Each number is 500 + 25 x the weight over its row's rms, rounded and kept within 0 to 999. Layers, rows and columns count from 0. Numbers have three digits each. The size before them is the row's rms in percent of the matrix's.

# down: layer 8 MLP down (transposed), 128x64, rms 0.149, rows 100-127, columns 0-63
# gate: layer 8 MLP gate, 128x64, rms 0.196, rows 101-127, columns 0-63
# up: layer 8 MLP up, 128x64, rms 0.186, rows 101-127, columns 0-63
down100 092:523448482517506517509501477462480518476512474507493448548478527525536454488524506485518500486470480498540503489512507486540517533471527510507491462483489502489499480496463514491498538425500480
gate101 106:460505464526505454507503521516504484502507462478482518566495504488505506477524472531513448514485488457496508440503456505544479552479524498505522514498486472470510516484514536484493485526514503
up101 107:477537516489467494507456491471531488533558467517546491502475493479474539477488475451486491513483523531483504499523485519519527505544532491502474506516480494521464501535481512496556467495509525
down101 111:517487531532503482534524505537546501514490523484499509535476548504502480515505479495501517504466480475469553547473469498509540535514443504482480470458498510476508526496499532520488523544481501
gate102 093:498491493550491502541522521486486487475459462498478517521493499490510548477520486524479463475527505500491536491507523532502475465462473468543521488496504479477562527489567503490491474490494507
up102 097:516502494512540512507502554496506485479443520513485538509500529475487482481530460462476470507517527521530489455497537506484485520499529480455544469501511478498484514502510516438535517527506486
down102 100:513531503462481552483545507459453505517484516507515467522532532501480515502535530479448471498511470475554522503531508471456496516509481476491516506475458464506496492514497499529467510498488495
gate103 098:518505509564514524530507476508473530531486505488491510497495530514494504529569500519548511510458493493462504484487517490487498430536483545487511526510494540482498523531486486468518474514513492
up103 108:482491508528513543450510469505525479510503493532470500557490447494486506544488499529461478490509501483514460560485506491516501528528516490535476481467506497494467469462486516513499480470528526
down103 086:492520478464500506492465530554522477477492477464493524474517500461506476479521487483471469538501534525479550524488519485518444529489498482459519541507499496540524523477499508510476494515458491
gate104 096:547549480524499522489545487508531534505506503498536481509492542506546520534495509447506497480499513526506443492494529495468520503512495535492529515535541468494509528526459509472489501483530512
up104 097:524507452490494496523496465477515499482545499492522513502500529472519481541478537495474524515540474512478458498483488516497507461470508521523468514503508556526478554545484504535506484553495495
down104 092:503488495513552500502499504471506540484511531561514528521509532577537503464503485477494507478517491435522528527523521524503532469483502515472525495495477484499505513507463473499496499478525525
gate105 105:487490486492516532476492525485521516515505514466489488524489496473525538479466504519486559527538487486519486528489468510547529476483475555514513491480556524515494508462540541465515507500515468
up105 104:520524519491493504472487497510498525508506548469485513479492521478525546506492508462521513511548508500460484498523515510514511453476522557471494510496547513524522516510544430463484536502482500
down105 109:510492522504517449531528473503463534533515505516489462517477526529467527490493499484519517479501498476498480535474523485456541509509505517485518460505494480469483498522462452512465515560500458
gate106 113:468508476503493546530502506457526490471503463485531479490487501503532497496484509489538472498463510509526502477440495544499476479522505516520515495511484539530519496507508512482594492474520484
up106 117:541525535493545495468489503501480503458490519496541533542528482483437518482534547486480517511530487514481529464511507491488471507483523532515501502468480485494489442492522465497531476501511503
down106 125:519487506482537502513517494501507515497480447495502505523553520493543537522487508443473454523482503477489483519467495512486463473484489503474457499484484510445540491520524510467536540510473515
gate107 094:459491484513517501464527507513513522539535521460485468493522543505541511473462490494505485488545488485519464495500488501485529508460488519537479550491526543501469514491490537499502543536465488
up107 090:508526501505511454509493541507498487498486514456483484513551541510531521500517440507507449485492489539501515453481518491485500568494461462476533519503520531479474501495512498503500519518537498
down107 088:505493527457488493534472497478507523500509477493499532466478502573519520485488514498463529454508524528499489512509515500500463492538447484492493472463493484541494481491538487466527454531519518
gate108 104:510491490554519511476487496513499484549517518487466494500537470506507481487480493487535465527461502518514501481505469456499465485517513518491516538516499446517534473468486468554475458476532511
up108 102:482525514502557517518478477489511500506533529462499527498541487513491477480538484490495447490539530552473512507478471491530518467489516533463496469478523519477533492502488480501546497485490547
down108 095:535482485469485549483506509486483487485477489515486511471489534541488499488458483490538509503492521527539470482528538532433519526503521479498501479529476476521533491510491517499461563479486510
gate109 088:463492518506504472529556479584478474521476504517525518520504477530479487510479470512482491501509528492472548485542506481512520510494521482506492513486496546514488496470445529516530516474480501
up109 089:486501480495498496521504461529489535520554525469486454497516485512499465509494453492476494487474482494528484477514456515550540522477474466495500508533490464498467487513470477560474530518493506
down109 092:507517475501502523468465532480513477482442462535514528476496504423513524521475542525498475502489485513490492546499511502461456543517489484504498523518492499481505488468515523483509485535469476
gate110 104:490485504527485492540511492446498526537493559500463478504508490483533509489560512475524563516490501504489506510505498493494474492510525454471555474509541476504514509487472469472521524503527502
up110 099:509468501498457492474546519523505478503484478491510538497518512530451507585500489537476509537515513538476500506492523524518482512519529495507465475487478536507529480458478465516494469516498514
down110 097:473507482487489479459474507520467468538524453467507479493487546478478525475472468494495480493443461483495498501496484494532519531500495534497450510499489534498501488518547517503466476454525517
gate111 080:502515538494444530490492493539510484500540497489558476525498522535498492530502501439503534508488460486481487437477481539477519520511536479514494476516482507514461495500517503518512508538526513
up111 083:499529485476497497467510504497512519514470456522517573521497540502477447490514498507521535486549504505469540514494514503461507477475497542468496512442493501509498546485486489513469469519510504
down111 080:508468498549549512530477485506534481533489546520488453481515535468491506513496465512515490478493499491503442495477516475488496523490491492501515471530522523501499524498508476538522527428527526
gate112 084:498453475508520493514482530504480487500508478457527491486551529524521559513494514493448484497486469534506542518469510497516531513509450514504521536505526531490491508468526506447488508505457499
up112 089:492554503526484506476544445483512479532442480489493504511482493492511433502495530497492529520511501495451482522522479497521468474501564482524505503507481528529482481477499496478504510505543515
down112 083:490479509529534555489517485515498525440479487493514477505515535461517512491536471520501484559499464479517522477507510507531533442494493512522499514507489505483509491557517481536477460489496479
gate113 102:501484471519488465478492528494499531447522477484487533533466463470460496483488486463518521475509514542480537518464463523521510458516511506488485524493489460508505512486522564500537477487494486
up113 110:495534466499489496495548500503478519461555510485481502461532480539488484518489476485504475485489509528548482450515498540544516536540481487510527495499538442509518506477531497499494496492532488
down113 109:495475517427499508497490476487508517496506487515503501471524458479478465478467494523491543501550484503526471507506562514539491454473516514499493464493499511517496507537524517501555474518485470
gate114 104:473486467528518437482527505491499533508483435469464518528506504502513526492485480512514484514465496546490534498496519472476453501467484472501504476507460485483492466531492478494496451505533475
up114 106:520478530494473537537513512495536502506511511490503460514527532530431495537522545499494497476482479448518515508485537494482549499459536523461475486483508509514512481498500544512477513485505475
down114 115:541517467496492480542521497484495461554482454502503502498479538535492513508501506547493461533490468513523493494475503482512497500545527495495502456542501546525501457481538492471539493510489516
gate115 106:504446493524524521486565508514464519514478529515464480506489510503529505516471495506541493517504476477533510483478488488547528459497517493519470514483463519498484483509511500514500475494567442
up115 098:525530538490520529526505509500467511528524565482501479513490520514494502490498515471526536487505474518549511467486480532476514490463559484523499489494462491526487512438491493537486540506485518
down115 097:514485496489482498503485516482529532485512519513504530494483513534483463529524473486480476468450429535472499499491472544507457500533515489448497486518482519482509498536517454505521483547485497
gate116 094:489527479505503478504535492533503498490480511502508526509507510457494507493454515493435498526460503483524506503531516480493459533484469500422496495541474493473499476553513531478486533490525478
up116 084:491474517522500519544469472522508554489499555499475465473528516553486494524456460501506535528450463503470486515511535532496487513506466481484495499518476527501505507508489505537481478512480476
down116 095:488496524534495485475486513483487505516502435499473552503476537455452506500484476497479531502482491502502514523514466475490486502516489524517496477434464478496557489499482477470475521530536497
gate117 094:543505466523492495485502494538481490528502523484502474498506452495494478561506483507468460454491508525461474500469497464494499489453475479500507440521512518511502510502499487490468495473455448
up117 100:486515486516491529525478503521450508505468505470494484450495511498523463523478507510529478504490477506462463519525450512506498492463475512567473489467496505508479488513496474555495479539462468
down117 098:471462484485523499510441493510462515497503473533527526491503513540465479451512502513464511502525503452525498509533491503522471511474549490480485492519456488532536520536514501462473493535501486
gate118 097:542476461514488481490505537483475534521516559502479495507471474511525528540534500480503522480506497499529501481469528489485523489498488464501506572493509519525523517477533473484549496532487465
up118 093:510485490505489481476443486479543515507513514504526522461514499508545495512507536494503547535531543507527448483495528511534491485476514576476473502514503477493529517492531499503493454495507516
down118 099:504484495526463498518522489492464532453496485494509490533495473544476506482515478537503516503462481518524504520506425504502527530508501480506512529470508492495493488525496486524464531545457437
gate119 101:508504437503491465518501512486502503482444498502520547486514527468463525497536541508506472521505491515546547492477491510474468515490493508521504507491474513486541453555538479493501514510487466
up119 100:461501522483497453498494483535564474473460485446519443496490518478517491494520461487513511517532520495512493481528490493565475503472491468508515511497500471485519529532478497462498512524490487
down119 110:502479531522525495500497502509443513515488486484541554478535464536497511496489537539481503520499456477500497507507469486534507485510472491482483488473504518459503452548479513488509529491522563
gate120 100:534518471517504457481514503475541491492494512511415463518501468493483486517489525498507451505472498481519485519498499487483512496516533469462514485550483471467482474486484522473508497539504453
up120 100:502452482497475520530452523472483484514506498467512500501504503499477504461483553500499496517475515467494508489499501481479495501524496488556474454517471525542510525545477448460544538501487490
down120 103:518522523541496503490457517497467529525444503536526491514485541503491537538542504513509510496540541533475505500518497513497506436475476479535536491521520516518525520505502499535464510492509475
gate121 104:487463458501475469487523496530532500513494424504497495475496487479483486530512516533551489508520493515484500490501493507541501527510504472476487484463484484506509474518498479461484547467573484
up121 103:499483446498495509524498508510488510476463500482546520478485501493537495524475511499486505452536496488537490513493489494469483477566519516509530496521543498505537555569515482473518488479516497
down121 106:478457547536490507483483514531497528496544501527487510510505501519501509505471459522490548504463509467480436535513508494513524449493478473510495499449463481490515519497485485463495468493499537
gate122 090:515502511472477488472523514497516519530527514458527483516520514502511546544510494504484502529527477427503479531464467509514508484496507547487448523486513527518489541531481496491494534495546527
up122 093:486467471503506470568494487473502524500523486501474468492493484514489467484472412499505479486488492512467527499516468504509508473530510457508493540509499510510493481504506520433529527475520489
down122 093:501500499476487523457508498503489498489504517529528498527514504485499523530511558513469492544536477456493504474479487500534515527478460516543549503495529516456515505503512490526483497531508577
gate123 105:462500509533476517526477526522478512506439487507486483483465519476478484496493516500520487500553512490541489549529539499551468500472490442513493487527488488508503527479533517481469489478478467
up123 101:492502550506512518502450488478526480511490549513503520541510488489522506498520520494476468492484500521502503474496439528508505496491522530524549479498549493466498486494445538470492459516546486
down123 104:493520517499491496488506443539482441497526520484509521522528522528460506494499524490476448512512521481490536457487507527494559485505507499543494528504467495543465490479486521490521504470492542
gate124 099:532474472530509546530487500493520469476508512445529483527433519486536496500488489476503514453535508508513523486502498519520465484518503486489547478471471529517504514516480527500529488464547498
up124 102:496490516506469513527519498520477487509471531522483526458483477493520506496515471489501488488520519501464541507476491540544495487503476485477504453452441483521486457511548520450488477521488536
down124 106:520487510483528537505547493504492489476519478558500501497527485477481546486517485452490540489476520473493495571522491526506497486519465498518481496502524529484524512474476522449505497476500447
gate125 091:505564514491509516482503494514532501510470544511514487508476514505523485524517523486516487529505506537493476496493503472483515463470515497544518495505458491523525543505422468488482544463485539
up125 092:483479505497442511512536542505520481505479560505517503454529554473479500492495526535474502522521494554487539524502490504472493491496468499505515498542492473498558460497482500521510501488476487
down125 092:503524481494480481537559479537476527488524491528495508504481499517528514519497506488513476484493485477483511521454483549547498543476492521500472449505518501515507449479473505512499501488534568
gate126 111:503502513511493571479492533503516524479477513504473474506519484463496504483491482479471488482499482512512462452497535515479469519491513454506574509516478518560535478507494501460478527489485496
up126 117:528476485494530506479481495486530453508509541519489515497498555484529441489508507486514506489498492499501523512530468478513470476454492512523529494475469510490483514512531570547536469498481473
down126 108:503508486492522489516509495501535529491514493523518492482508540536545518499500501506502516529469506511484518488518512477517485459479505563496525529507540512465449525522496476490556426500466484
gate127 094:454489463513481480460496506494499482512531471442522523515478504527495503482458464502489453485453492545535472509512522523491517505524454490499462488529481497492475528488529478488506473460489525
up127 094:518493509471448512527491496491504479477560529471521505488547507514507551491503497509515481506507514483548516479486517463492515512542447485557544491508471456508523514518514502508532492488474507
down127 097:470506518515509468513416520495503502521469461495525530482478530522500504496521497513510513483513474505478535534478482484499451504494478505488464477467477478507523470505457548482505523491551470